Weights of a small transformer language model.
Training: 258M tokens, 3779 steps.
Each number is 200 + 30 x the weight over its row's rms, rounded and kept within 0 to 999. Layers, rows and columns count from 0. The size before them is the row's rms in percent of the matrix's.

# down: layer 5 MLP down (transposed), 768x192, rms 0.164, rows 152-169, columns 0-191
# up: layer 5 MLP up, 768x192, rms 0.158, rows 153-170, columns 0-191
down152,102,185,213,203,196,217,195,184,215,221,171,195,218,209,188,213,173,200,199,181,198,186,221,197,214,203,206,186,169,200,212,207,214,230,217,206,207,210,210,203,214,211,199,188,200,225,182,199,200,211,179,217,205,180,204,184,200,213,200,208,208,210,167,177,201,164,201,186,339,189,210,196,208,217,223,191,208,209,182,200,194,184,216,184,199,198,198,163,196,0,205,190,207,184,158,184,192,202,202,189,185,195,192,202,204,195,222,195,194,201,181,196,183,194,172,206,200,239,208,196,202,226,209,180,204,208,224,196,224,199,232,197,188,207,165,194,194,199,210,204,201,222,217,197,209,311,221,183,185,317,223,196,216,201,196,195,188,210,224,219,170,172,223,177,199,181,204,210,200,194,170,196,188,214,241,196,194,189,205,242,219,215,206,219,188,195,208,191,200,197,208,191,189
up153,103,242,228,155,187,251,176,219,172,176,206,264,199,211,241,196,172,235,226,159,161,200,214,260,205,175,160,199,155,231,213,236,243,169,193,226,174,202,180,170,222,179,183,156,214,212,207,264,205,222,186,235,239,189,167,176,182,191,222,228,202,224,198,198,175,204,146,219,183,229,197,232,176,182,265,237,219,187,252,233,187,207,163,190,216,172,216,200,247,178,166,166,214,226,198,184,193,183,211,254,169,181,191,220,226,181,225,220,180,202,196,222,217,261,181,194,177,222,174,183,242,227,240,220,157,222,160,222,247,202,218,179,185,156,182,215,190,233,163,197,225,202,208,212,156,160,207,201,155,183,184,193,224,228,171,237,112,217,237,137,249,204,214,257,196,184,164,179,153,144,220,167,160,177,202,203,163,199,160,194,130,178,169,198,207,210,227,229,230,275,217,162,244
down153,099,201,169,209,266,205,190,140,210,178,204,213,240,171,219,209,266,214,205,195,192,182,179,192,205,217,178,206,225,167,227,209,176,151,232,277,191,157,213,179,215,99,231,131,229,181,217,212,183,213,179,219,192,239,185,233,219,171,240,234,181,217,146,209,182,180,230,243,206,245,196,185,203,179,197,227,188,222,218,189,183,151,229,178,224,229,226,179,130,243,214,236,186,242,203,177,212,212,200,210,222,221,200,227,166,243,165,235,182,226,151,151,192,190,175,216,165,195,212,239,161,216,226,165,203,235,206,236,243,221,230,197,229,197,221,218,226,192,217,258,210,207,270,168,202,168,180,226,217,133,218,175,241,267,196,182,199,183,165,183,162,203,181,195,209,160,166,204,227,216,136,115,169,232,161,155,162,205,181,191,215,157,204,188,199,242,203,191,191,190,205,178,203
up154,102,198,188,186,189,244,159,245,230,219,168,163,181,187,211,167,195,190,230,207,165,228,181,201,191,208,221,171,209,209,227,224,210,217,214,235,203,231,169,242,240,220,211,138,205,234,216,215,254,207,240,271,259,202,183,236,156,172,189,230,192,256,152,176,175,172,230,255,143,209,163,198,193,208,201,157,209,212,195,215,222,204,159,159,170,227,231,222,254,183,196,240,209,169,190,187,198,216,200,170,246,199,205,186,213,242,180,272,264,150,154,198,260,165,209,212,258,181,206,204,204,152,122,191,134,196,252,200,196,198,216,219,209,215,194,232,242,202,231,153,151,147,165,171,238,136,260,178,197,204,191,218,198,176,181,201,131,223,196,193,194,217,186,176,193,230,183,190,204,222,177,208,202,147,166,199,225,217,197,205,192,199,245,185,244,211,186,164,185,213,166,168,220
down154,096,206,230,165,152,229,199,184,160,191,221,184,214,258,213,201,223,162,188,208,194,202,226,238,157,212,203,216,197,212,155,241,198,231,216,180,146,180,166,248,221,190,184,188,248,245,230,204,228,232,199,207,170,253,197,196,214,208,196,213,202,211,224,175,242,224,180,224,166,150,234,244,171,252,204,150,180,191,239,221,155,224,118,171,212,216,189,228,204,142,158,176,177,161,200,214,202,241,190,196,220,201,219,206,237,214,204,232,217,183,221,179,204,174,228,124,237,158,221,250,186,194,176,235,251,161,228,222,261,175,217,232,234,209,186,217,170,198,222,220,192,211,165,211,233,177,153,188,171,190,190,208,237,182,161,194,219,209,185,198,218,214,170,234,257,164,261,126,234,196,191,158,177,203,245,157,195,204,254,209,141,201,172,196,193,253,117,177,188,204,217,178,162
up155,098,224,199,186,218,166,164,208,192,255,246,194,191,218,200,199,174,221,223,190,195,209,196,178,227,188,195,186,176,95,201,183,233,247,205,149,243,183,160,238,194,258,141,200,211,231,182,149,191,256,183,201,150,242,188,206,204,150,156,212,249,155,156,183,140,188,164,195,208,197,172,198,163,180,227,146,196,205,216,266,206,214,210,197,221,253,239,197,183,195,253,192,199,200,204,166,210,214,151,193,240,209,213,198,223,196,175,151,207,178,233,234,194,179,182,242,237,139,172,181,217,146,209,218,207,232,161,210,224,151,200,167,191,243,222,170,193,218,209,211,199,219,150,206,214,208,235,226,172,222,263,211,236,178,195,225,198,223,141,140,239,227,221,180,232,230,214,211,258,193,206,186,184,188,212,212,178,223,163,142,206,237,183,181,199,195,220,188,177,240,219,121,221
down155,105,223,210,202,230,196,218,202,200,165,198,172,139,212,216,188,202,176,162,138,153,205,164,253,157,201,189,229,239,190,175,182,210,167,205,207,244,225,228,126,157,270,173,211,208,196,225,227,224,175,222,195,156,222,247,188,225,209,227,195,167,205,156,183,184,171,241,185,261,179,201,208,162,148,221,181,185,217,166,209,189,194,222,227,221,216,134,185,212,249,147,178,226,204,172,240,233,172,186,157,162,209,150,184,164,196,206,195,203,208,177,175,210,249,191,199,148,202,188,212,195,192,171,181,198,120,215,219,207,199,219,182,243,230,263,176,224,175,187,208,195,183,266,204,175,187,220,186,174,190,176,245,195,238,191,181,217,321,202,198,162,202,269,215,185,178,223,215,218,203,181,230,212,210,192,163,125,218,213,223,253,196,224,218,225,253,171,173,201,185,214,217,208
up156,110,157,224,203,196,152,212,180,208,129,212,162,213,204,205,141,182,233,217,195,213,207,192,231,230,173,236,175,206,212,168,230,194,219,252,196,166,176,183,237,227,223,191,116,176,287,180,164,200,145,250,183,230,178,191,204,199,134,197,204,180,217,181,206,187,206,192,177,203,205,180,182,190,173,196,203,211,197,231,200,203,180,192,211,209,175,150,197,192,222,261,179,145,191,213,210,273,212,179,221,206,205,161,191,178,241,130,124,255,180,179,188,216,231,194,226,208,247,162,218,179,213,204,172,227,204,211,135,193,267,233,210,136,161,209,173,244,224,254,208,223,177,241,265,193,195,167,190,196,183,223,169,180,191,198,204,149,218,200,229,183,210,210,247,203,181,210,255,234,214,149,178,178,186,159,171,211,187,217,240,165,233,163,220,245,183,221,219,187,178,180,167,172
down156,116,195,206,210,205,197,179,215,208,167,173,162,234,205,179,210,164,199,271,236,213,193,164,205,195,179,148,155,169,226,192,150,155,189,183,227,209,171,233,205,240,161,203,213,213,205,163,219,185,235,156,127,178,171,191,160,205,219,221,211,185,175,191,211,239,152,194,182,219,178,216,206,180,194,172,181,206,164,228,155,183,257,240,174,177,176,154,190,181,218,163,194,239,145,217,289,224,193,200,174,165,225,156,206,148,176,178,205,219,223,224,181,236,237,188,150,158,181,172,138,174,260,225,147,253,187,189,161,215,262,268,188,165,178,188,241,208,206,244,185,219,220,190,177,186,231,210,226,147,247,199,211,241,204,175,198,152,170,213,187,205,255,240,233,208,165,182,170,240,243,176,190,169,206,183,194,228,210,180,245,199,197,177,226,236,191,205,232,154,179,162,189,178
up157,101,166,160,216,160,234,211,229,207,178,208,197,172,233,259,188,197,174,168,155,203,172,232,225,238,171,188,257,207,192,187,206,182,187,220,216,164,258,179,156,199,220,229,201,158,212,208,200,115,257,167,144,198,192,196,194,178,143,215,210,221,206,189,228,235,174,192,214,188,210,171,212,183,154,219,237,214,196,218,133,211,184,194,192,188,151,199,172,211,179,190,221,219,212,208,137,237,281,245,214,183,236,172,179,191,224,221,183,207,174,248,191,246,218,225,202,171,155,205,183,193,182,165,234,191,156,176,248,166,126,196,223,206,216,180,149,244,201,217,192,184,190,190,230,193,240,170,254,212,196,196,205,178,175,186,216,185,203,183,222,255,216,229,202,185,197,203,217,259,192,234,224,243,284,188,199,255,218,169,226,212,223,233,220,127,239,217,202,136,204,148,183,188
down157,107,207,119,222,214,241,231,233,185,211,192,169,217,249,224,220,208,253,221,185,235,178,191,266,206,245,215,168,217,199,206,192,148,152,149,195,151,241,199,247,195,155,219,218,128,241,174,206,138,161,179,191,205,154,194,191,220,177,151,183,141,192,233,211,183,236,172,259,252,179,170,187,224,169,224,189,201,185,171,236,189,179,202,180,233,186,187,228,217,182,245,203,187,191,200,215,211,214,218,198,166,236,234,199,201,220,215,225,229,193,193,216,236,190,201,253,231,290,138,198,205,195,200,175,198,224,162,197,255,191,203,224,205,214,195,212,178,213,187,200,190,239,204,183,204,219,232,167,137,172,196,246,183,173,232,226,190,163,193,163,213,159,174,126,146,179,273,185,234,163,243,197,216,208,157,194,222,158,179,247,177,209,196,190,233,159,187,222,194,195,187,175,193
up158,093,239,160,232,216,245,212,185,217,182,204,233,136,192,230,184,230,208,169,217,220,201,229,270,198,185,202,191,171,177,199,143,253,227,230,205,241,208,192,204,188,241,194,239,251,226,196,208,204,165,179,212,148,235,178,242,208,176,200,182,218,226,235,220,201,226,196,196,196,228,162,184,190,218,204,211,172,214,168,217,217,215,179,220,222,166,182,233,261,134,221,180,223,212,254,180,249,194,242,180,204,162,191,184,149,158,212,174,153,199,269,206,191,189,149,217,201,199,189,204,201,232,218,225,173,169,169,259,257,264,133,172,192,206,148,277,198,208,195,229,221,216,211,253,159,157,240,188,161,220,218,183,154,159,189,257,163,212,190,208,206,174,197,253,212,191,195,183,230,236,195,236,151,201,184,199,167,211,253,216,180,230,151,199,162,181,157,214,163,218,213,169,212
down158,089,192,222,266,230,201,270,212,148,178,201,272,205,204,170,236,242,184,211,176,189,172,210,188,208,127,223,207,187,172,216,145,213,160,204,206,228,243,213,204,180,217,195,243,184,164,204,206,227,168,142,166,191,174,166,235,184,199,227,230,216,195,126,171,223,159,192,223,143,261,201,259,193,185,183,185,199,215,172,200,190,249,220,152,162,191,221,206,173,205,198,157,212,193,236,188,170,196,212,213,201,136,210,179,216,193,162,173,174,184,179,238,157,181,205,202,189,249,224,195,231,194,201,192,159,246,170,180,196,130,242,235,183,172,205,251,171,204,210,208,219,195,224,170,247,160,202,232,207,199,171,183,212,206,232,217,242,218,183,186,166,179,233,193,158,180,210,289,181,220,115,190,192,202,180,176,167,208,155,232,231,136,180,157,213,168,176,221,202,204,194,235,211
up159,107,175,200,162,167,189,229,177,210,179,227,240,225,126,189,217,196,168,153,210,242,193,188,209,199,138,243,200,226,270,226,221,174,261,200,225,221,212,167,192,178,211,177,194,254,201,169,177,170,203,179,196,236,198,211,206,159,207,189,223,204,141,205,203,226,184,174,197,243,182,177,172,146,182,238,196,184,210,130,189,202,217,149,259,198,233,204,196,178,243,207,243,155,215,183,203,187,228,180,151,227,184,240,199,173,202,177,173,181,190,220,168,218,200,160,175,197,264,204,190,231,231,164,208,247,179,209,232,238,196,229,280,259,262,228,241,210,227,182,175,214,228,204,178,164,202,199,205,234,193,161,235,186,163,189,200,207,244,173,185,220,134,183,218,192,219,163,199,191,204,238,199,166,155,182,128,219,184,190,210,157,220,199,194,163,248,249,217,220,203,119,172,184
down159,105,157,215,191,155,201,158,204,171,207,223,226,178,171,205,207,167,202,225,206,168,226,177,147,178,265,256,163,184,228,167,196,189,212,192,198,215,175,177,216,215,219,229,219,174,225,165,218,182,254,188,157,200,167,144,208,209,191,165,219,173,160,160,229,237,218,172,189,183,123,198,152,213,169,216,163,232,226,215,189,180,190,202,208,290,196,185,186,259,203,144,217,230,256,197,184,205,221,192,227,194,221,226,214,232,147,249,173,184,220,219,204,240,183,181,188,183,181,238,175,159,190,203,198,244,209,216,184,260,196,207,186,211,197,226,191,227,191,225,141,225,223,188,206,173,307,205,212,163,103,190,230,198,227,203,196,245,218,183,198,185,141,187,209,202,197,218,182,196,217,188,137,221,200,184,243,261,183,179,220,175,258,168,180,143,204,214,191,199,182,196,195,154
up160,092,198,197,205,125,221,160,149,225,198,165,237,144,162,170,185,236,161,189,202,174,231,231,248,151,166,170,247,121,161,199,164,220,160,174,185,227,185,153,189,149,249,191,224,187,181,192,218,240,165,220,175,183,226,197,222,205,190,164,221,213,147,161,159,234,220,194,254,170,196,154,201,144,228,151,191,182,175,175,243,216,201,194,169,229,281,214,180,201,262,185,242,174,195,207,208,205,239,213,214,158,180,186,230,236,143,213,187,206,187,205,186,221,213,150,210,201,218,230,190,190,226,227,209,234,223,241,186,240,188,206,206,201,217,157,176,259,173,202,241,213,202,203,200,143,179,210,272,160,241,204,203,196,210,172,188,216,194,204,200,213,245,241,232,196,239,210,208,186,201,223,231,216,195,236,195,205,165,180,223,188,224,189,212,258,244,164,206,149,145,180,189,172
down160,093,161,192,203,178,212,199,193,198,234,172,162,249,207,202,232,227,218,212,173,206,273,167,212,228,140,170,216,210,197,188,163,197,228,229,207,247,142,275,243,198,262,173,213,239,171,210,183,231,226,218,201,189,192,203,213,193,160,212,202,230,207,211,173,251,167,195,185,133,167,211,162,166,209,198,223,164,247,203,192,189,202,193,160,181,179,190,210,228,109,184,186,170,174,135,200,215,254,211,230,236,172,222,214,246,172,207,207,219,176,182,187,194,207,199,258,230,266,158,245,182,232,198,138,173,145,198,187,181,195,236,204,214,242,149,165,220,208,212,211,216,170,205,263,158,131,187,199,164,249,214,231,168,214,144,155,233,178,223,156,201,165,162,183,202,222,181,226,212,234,212,220,201,178,229,203,214,166,233,217,143,206,235,197,203,179,203,205,209,168,179,202,217
up161,100,231,179,195,192,246,230,185,236,232,231,212,230,172,224,157,242,240,182,254,171,210,246,216,176,177,172,263,227,229,169,204,183,187,211,171,190,169,148,248,197,165,260,209,223,212,175,190,219,159,226,190,229,255,200,202,206,171,198,171,238,176,187,222,187,217,207,228,260,216,212,180,217,238,133,177,128,223,125,205,136,200,146,186,211,195,204,165,172,180,157,261,214,241,189,241,170,196,194,225,203,231,177,204,199,209,209,176,202,245,222,199,163,246,177,214,210,146,178,160,228,178,170,198,185,237,149,214,237,204,165,222,203,229,175,199,200,197,186,187,146,191,204,214,197,188,207,182,208,135,232,266,186,181,165,211,158,206,201,211,200,187,251,236,200,167,144,196,221,118,253,202,175,216,215,221,186,247,176,205,188,211,201,209,169,219,195,193,167,209,217,256,172
down161,100,230,196,248,197,251,248,255,178,164,149,183,162,172,262,230,150,217,188,232,199,196,236,215,129,183,250,241,189,236,192,230,214,231,176,150,149,232,168,201,174,178,169,173,190,189,141,206,204,238,189,183,186,178,169,178,195,177,219,207,228,222,215,167,160,243,210,247,166,183,191,191,220,166,177,166,180,186,245,172,210,154,204,221,191,195,175,191,226,161,212,174,243,133,177,189,222,214,138,204,183,209,213,215,202,197,159,213,219,213,185,138,208,158,194,227,252,193,216,227,231,208,213,208,206,207,219,178,202,127,212,216,230,230,204,187,185,198,230,225,230,200,178,184,222,153,232,201,198,164,182,246,205,255,259,199,263,219,192,267,148,183,181,270,204,189,164,186,214,165,166,225,186,223,225,168,243,160,187,234,200,237,160,177,195,174,230,222,226,221,201,210,230
up162,087,226,243,172,210,161,173,153,228,244,215,201,179,159,207,230,152,216,194,149,248,192,183,161,172,183,228,217,229,200,211,206,230,195,184,199,232,234,210,179,166,215,160,195,185,213,262,192,197,200,197,198,243,220,184,214,234,152,240,139,201,136,238,176,204,235,232,230,223,265,216,179,158,218,193,255,259,170,212,169,224,175,215,155,253,215,168,165,214,149,176,230,210,136,188,228,211,177,116,249,214,247,189,183,229,222,212,236,209,167,238,194,205,225,173,181,235,176,240,192,215,197,235,168,163,163,169,215,201,190,187,183,201,199,224,186,202,171,191,205,227,157,256,223,199,236,178,235,196,116,169,204,184,199,184,168,174,251,296,212,166,202,205,183,215,150,203,201,232,202,211,242,190,188,187,215,256,194,209,201,223,185,223,216,193,227,207,165,219,219,200,172,192
down162,085,211,184,268,217,225,228,168,192,200,176,258,183,142,205,223,199,149,174,228,179,191,194,214,211,183,211,158,202,185,204,201,198,213,151,223,165,173,211,232,172,200,195,190,159,188,232,202,216,235,137,203,233,221,239,189,183,159,230,214,172,175,184,249,181,180,249,182,153,225,272,204,262,197,233,223,153,188,193,209,186,216,223,159,211,208,199,167,257,302,234,229,194,237,178,206,254,203,215,220,204,213,151,242,214,195,180,192,225,198,235,177,238,214,249,214,215,207,222,265,182,156,259,164,224,148,205,220,185,214,173,195,167,180,247,197,207,192,203,211,223,148,192,171,180,154,203,217,253,92,207,214,149,226,224,188,204,206,183,185,198,165,167,191,179,211,171,169,219,208,187,235,222,256,234,211,209,212,212,193,227,205,163,203,188,203,196,237,243,207,220,234,164
up163,095,242,214,231,181,214,194,181,211,137,145,193,182,196,181,211,208,229,199,233,192,211,191,186,223,173,246,162,203,183,263,190,225,229,162,226,263,219,200,225,219,159,200,215,188,234,165,204,163,172,216,241,182,210,162,206,241,203,224,217,205,142,238,211,264,281,185,235,196,149,218,231,226,194,168,187,249,209,254,190,187,169,199,214,220,173,154,178,214,127,219,213,179,199,166,212,222,181,203,166,207,172,192,232,195,191,169,151,252,226,236,244,250,215,161,216,163,183,202,206,171,227,190,160,157,210,202,165,154,214,202,215,247,227,153,222,178,250,170,260,189,190,207,152,257,200,224,259,179,193,208,241,233,243,242,202,181,195,183,250,219,218,183,218,223,172,177,186,166,226,225,258,192,191,200,222,179,219,134,204,191,200,175,160,208,244,235,196,196,189,178,237,237
down163,099,203,266,264,204,214,144,204,219,206,194,219,245,217,204,177,250,157,198,210,222,212,236,256,187,229,214,149,232,186,195,218,202,214,192,188,152,213,221,164,168,198,145,179,202,231,238,197,233,146,210,223,189,221,171,196,185,210,224,156,205,219,229,217,175,213,227,167,277,185,187,187,219,209,255,166,182,208,160,202,216,237,210,216,199,178,209,233,217,174,191,230,200,149,134,223,198,184,206,259,226,167,241,206,205,145,179,177,170,183,192,194,218,185,232,234,201,252,177,229,251,177,210,175,173,182,206,216,236,215,170,191,168,221,197,221,154,175,167,217,205,220,164,218,210,228,177,204,177,177,148,173,215,237,144,185,175,176,177,208,159,255,161,128,225,150,185,118,227,172,176,223,160,258,141,230,206,196,161,206,193,153,213,178,188,184,197,254,251,206,187,201,194
up164,091,226,218,179,191,183,167,211,211,216,190,213,203,162,187,202,209,211,200,217,271,204,176,158,180,200,200,194,230,215,178,222,184,251,177,211,219,224,192,217,204,231,164,178,202,239,159,221,175,178,209,222,177,177,240,267,193,193,213,111,188,182,174,190,180,225,224,249,211,264,200,142,193,215,221,202,256,188,226,191,279,205,194,207,219,210,203,193,222,145,181,199,193,179,151,279,251,165,170,160,196,157,188,198,193,170,166,256,206,166,235,201,190,206,165,228,160,176,226,248,202,228,222,217,145,224,185,194,190,217,197,188,227,217,214,177,217,158,239,194,210,186,205,151,227,230,209,248,184,202,200,184,255,146,195,167,171,159,143,199,172,179,157,239,184,171,272,187,173,170,251,197,180,196,211,175,164,216,204,158,285,164,171,237,156,171,173,164,236,205,198,196,183
down164,087,187,191,221,209,188,211,217,192,191,231,194,169,181,179,218,192,187,212,233,167,226,191,239,211,177,192,206,155,259,171,154,189,201,147,159,161,207,215,195,168,199,192,182,207,249,197,179,181,187,233,201,172,190,223,198,177,165,183,206,204,141,227,229,169,175,220,241,154,230,239,178,233,180,194,208,222,205,228,196,158,258,234,211,181,243,196,222,220,384,268,209,148,227,175,138,198,206,208,191,240,183,202,245,231,160,191,159,176,202,179,202,239,228,242,180,192,190,213,227,223,175,190,188,195,194,201,241,169,200,237,186,177,190,214,207,253,229,167,226,194,182,187,217,210,107,193,204,202,115,179,189,212,214,209,168,218,200,145,181,159,206,202,180,206,162,170,181,208,228,233,186,214,193,210,216,194,169,177,178,202,188,204,205,238,226,206,235,210,214,204,251,201
up165,102,203,191,218,196,253,172,158,164,112,191,187,193,190,227,248,268,264,182,232,134,189,191,162,245,163,243,239,213,216,216,176,168,201,213,224,203,206,171,235,185,174,211,240,212,183,157,178,191,200,195,212,269,168,184,235,202,175,172,161,178,219,184,165,229,240,210,217,230,171,193,131,135,171,204,247,192,166,213,217,223,223,227,191,183,180,191,175,253,218,127,242,263,199,166,212,212,154,175,188,195,224,204,194,194,200,182,171,200,145,222,246,201,227,186,183,172,202,250,202,160,259,200,242,204,217,183,204,191,141,250,178,198,218,203,184,215,165,205,185,186,205,181,206,208,204,227,155,195,209,217,149,203,149,189,167,198,211,194,191,210,183,213,154,209,222,183,171,177,233,240,221,217,176,203,217,173,170,253,174,186,187,182,168,154,176,200,138,185,226,150,191,142
down165,105,181,156,176,226,184,222,192,176,175,225,214,232,215,155,152,208,210,245,192,188,252,215,193,153,212,214,139,178,223,242,203,228,212,251,219,214,197,200,156,226,220,240,244,215,206,214,178,173,243,194,202,235,161,207,252,212,227,216,202,171,212,209,169,209,205,171,270,230,177,177,170,183,161,183,172,210,205,200,211,203,217,181,229,255,237,243,241,177,174,235,222,157,169,179,240,203,239,198,227,243,275,182,182,217,255,218,195,207,158,220,175,255,213,236,224,204,163,188,197,190,193,210,164,239,197,212,150,222,205,256,166,157,203,240,145,135,188,201,188,171,203,181,180,187,192,219,144,210,211,247,203,202,209,251,195,209,205,205,228,197,221,236,234,140,193,215,173,190,184,239,175,135,223,230,177,171,185,179,225,176,140,186,242,174,216,233,199,205,137,147,132,199
up166,102,205,179,201,184,117,164,237,194,149,174,207,154,197,164,191,191,183,199,216,195,179,187,196,210,164,208,185,244,199,186,201,163,223,177,215,190,200,205,167,189,218,193,176,248,221,208,180,177,220,225,203,221,162,226,208,228,168,178,289,223,199,164,180,139,164,195,179,210,180,173,171,187,198,189,221,223,227,207,181,241,180,232,140,207,176,236,191,190,269,216,146,230,232,206,226,239,207,153,214,195,95,178,178,177,210,206,159,179,169,191,187,205,236,223,188,170,157,233,191,195,236,206,219,242,213,257,214,168,196,186,181,209,201,215,150,216,195,206,243,188,193,185,186,202,168,246,217,191,179,228,253,258,219,238,176,190,197,191,176,223,255,191,129,206,204,197,179,117,240,124,170,237,248,162,184,241,237,181,233,241,233,219,193,259,179,176,207,200,205,196,175,203
down166,099,213,203,181,168,222,199,167,161,178,203,239,221,225,188,250,231,195,232,159,217,242,173,229,170,175,243,169,161,194,163,210,210,270,190,189,212,201,244,175,212,223,195,192,175,194,128,207,200,205,195,252,242,217,208,212,223,230,190,183,187,181,195,208,169,245,255,166,211,235,224,130,205,163,219,191,167,203,169,260,201,188,195,181,161,180,248,214,230,188,207,230,208,224,236,204,202,211,164,246,226,208,198,212,166,177,251,194,213,192,189,194,193,178,167,223,223,203,171,206,203,168,210,235,157,197,176,173,151,185,210,195,244,213,182,186,210,214,221,149,250,229,171,180,167,237,172,251,220,165,181,249,224,208,195,183,219,268,208,217,132,198,266,228,163,247,235,243,150,180,215,216,213,201,165,277,247,235,156,214,195,157,267,174,214,200,164,157,244,186,187,222,169
up167,106,202,217,260,177,225,214,207,175,226,179,276,199,192,185,262,138,177,165,173,168,140,234,157,227,198,212,175,192,254,249,230,231,201,184,241,200,277,154,203,260,226,184,201,175,209,193,247,262,244,195,215,206,217,204,223,187,202,156,184,170,177,177,219,225,158,210,207,160,168,194,174,202,195,202,190,239,157,220,181,188,174,163,156,133,224,192,196,201,173,194,193,189,215,218,209,186,219,263,191,217,196,171,167,142,239,205,158,233,171,175,228,192,239,211,224,207,254,196,237,200,201,201,208,195,236,174,242,214,185,206,246,181,233,185,149,221,180,172,212,218,197,251,216,178,173,212,210,211,191,184,219,171,204,218,241,216,174,249,238,204,223,178,250,186,174,204,192,153,205,265,204,202,263,203,251,128,203,228,178,233,201,211,240,186,177,206,189,178,172,189,243,144
down167,100,222,130,220,248,260,163,170,147,204,193,180,213,186,183,213,182,197,142,214,244,224,212,182,238,229,165,229,221,222,239,213,239,224,209,215,212,183,158,258,190,183,238,192,185,215,154,206,234,170,226,212,202,215,211,145,200,162,174,251,229,153,188,213,202,197,229,232,174,186,193,208,213,234,205,179,209,225,216,240,190,174,210,153,173,235,178,215,209,46,211,209,188,194,160,186,195,209,210,196,213,258,213,236,184,251,246,237,241,220,194,247,166,176,187,204,237,147,133,206,208,230,192,159,208,220,188,201,239,197,179,188,235,161,144,220,152,231,193,237,221,276,211,201,232,229,165,183,196,199,242,187,192,207,211,205,191,165,202,157,196,188,218,189,237,170,222,235,227,205,177,199,180,229,251,182,194,202,208,205,260,198,208,189,218,182,225,217,203,171,224,219,208
up168,104,227,183,187,237,201,179,192,254,255,194,159,159,144,192,254,213,224,164,189,161,192,214,220,187,174,181,209,224,208,208,242,216,141,209,222,194,219,213,190,208,230,151,208,203,259,118,215,156,264,179,216,187,240,224,200,202,197,197,206,236,186,222,161,206,210,203,167,222,222,259,232,219,184,209,138,217,229,186,252,180,205,231,202,206,193,218,186,198,117,166,193,177,211,236,218,206,212,213,192,168,224,283,235,212,239,256,222,203,170,219,182,191,182,191,263,171,212,194,174,177,192,205,179,171,192,211,183,203,244,225,210,242,206,151,197,214,184,214,175,234,160,229,211,218,240,179,175,243,211,212,227,207,172,241,229,211,267,186,233,214,184,174,225,257,171,238,214,254,220,181,189,180,179,182,207,171,241,170,237,233,180,225,205,229,246,200,110,186,193,186,140,191
down168,096,178,239,199,194,186,168,196,221,196,161,182,193,226,217,203,192,207,179,189,223,182,213,218,210,199,196,236,184,213,201,151,194,232,209,186,231,206,188,211,200,226,206,214,202,159,197,206,165,167,199,233,218,198,225,202,181,198,187,213,235,189,191,210,194,209,203,239,345,206,209,203,243,263,187,206,216,194,144,194,173,193,205,208,192,197,210,153,187,0,138,217,232,197,209,208,230,207,238,210,183,223,195,199,177,196,194,203,214,185,197,201,185,219,227,220,206,203,206,173,205,202,218,173,210,227,202,228,176,182,218,222,193,202,176,228,179,180,195,209,178,239,181,216,202,222,219,197,229,379,184,167,188,211,223,210,174,247,170,207,174,197,186,190,201,193,186,198,188,220,194,196,164,219,213,182,215,199,213,204,182,248,177,204,209,204,186,216,213,203,229,184,223
up169,105,214,231,242,246,198,191,208,212,164,212,204,223,185,219,208,206,186,261,172,188,191,198,190,177,215,220,172,153,225,248,238,174,202,191,168,203,222,183,246,190,248,227,186,227,233,217,213,178,229,243,197,263,254,164,204,233,236,195,176,187,208,196,219,258,213,241,151,178,218,190,201,200,197,221,168,184,181,192,193,167,226,143,205,159,198,169,246,178,218,177,219,185,175,214,199,173,169,221,235,188,172,226,266,212,163,220,204,185,136,240,199,240,232,216,206,192,200,183,193,241,200,212,182,195,157,151,192,234,206,250,199,195,209,166,161,162,172,151,195,212,208,236,137,288,235,212,166,166,174,272,170,210,185,237,227,200,237,186,200,185,185,291,200,226,215,160,152,211,170,136,166,178,201,214,181,187,224,203,205,211,155,194,201,278,188,148,185,183,208,206,243,160
down169,103,189,214,183,230,206,250,183,188,165,170,144,247,219,191,192,184,249,230,191,189,208,226,178,154,177,179,202,233,226,240,215,223,224,176,175,227,200,187,214,212,203,181,127,211,204,194,148,193,224,253,196,194,191,187,176,223,222,154,175,172,241,132,158,205,220,201,150,217,167,169,170,179,225,252,175,169,162,211,230,210,226,210,285,268,235,181,151,257,212,203,189,142,179,209,158,197,273,198,172,140,201,214,227,209,161,206,178,230,181,167,226,218,201,246,229,164,171,205,217,185,198,253,176,212,255,208,191,253,219,188,231,216,225,186,225,180,232,191,243,222,189,158,161,202,220,215,224,165,180,227,229,152,203,144,184,190,171,178,167,220,152,199,136,220,183,203,173,234,225,202,215,184,187,194,174,213,213,220,200,193,180,272,180,170,196,170,198,164,148,204,183,164
up170,095,188,207,218,250,185,164,187,245,209,241,192,231,154,198,235,213,135,273,181,181,191,135,247,209,208,186,215,220,168,178,167,218,193,213,173,202,202,151,227,255,206,215,184,230,219,233,217,227,235,201,241,277,185,187,172,234,182,187,198,231,224,191,150,274,192,202,207,218,192,179,237,216,193,189,187,198,213,206,185,169,197,183,126,238,201,215,234,245,191,242,192,153,188,175,213,197,196,178,235,219,165,177,229,214,186,193,198,165,162,151,257,231,183,205,203,135,229,169,185,177,207,135,181,186,198,219,116,202,210,148,244,163,212,184,204,221,231,211,158,206,184,220,194,199,223,209,216,193,139,168,207,227,207,155,184,142,203,164,202,190,181,264,191,191,250,270,220,160,190,193,220,234,171,190,201,214,170,226,169,224,201,200,224,208,238,142,242,171,181,185,188,203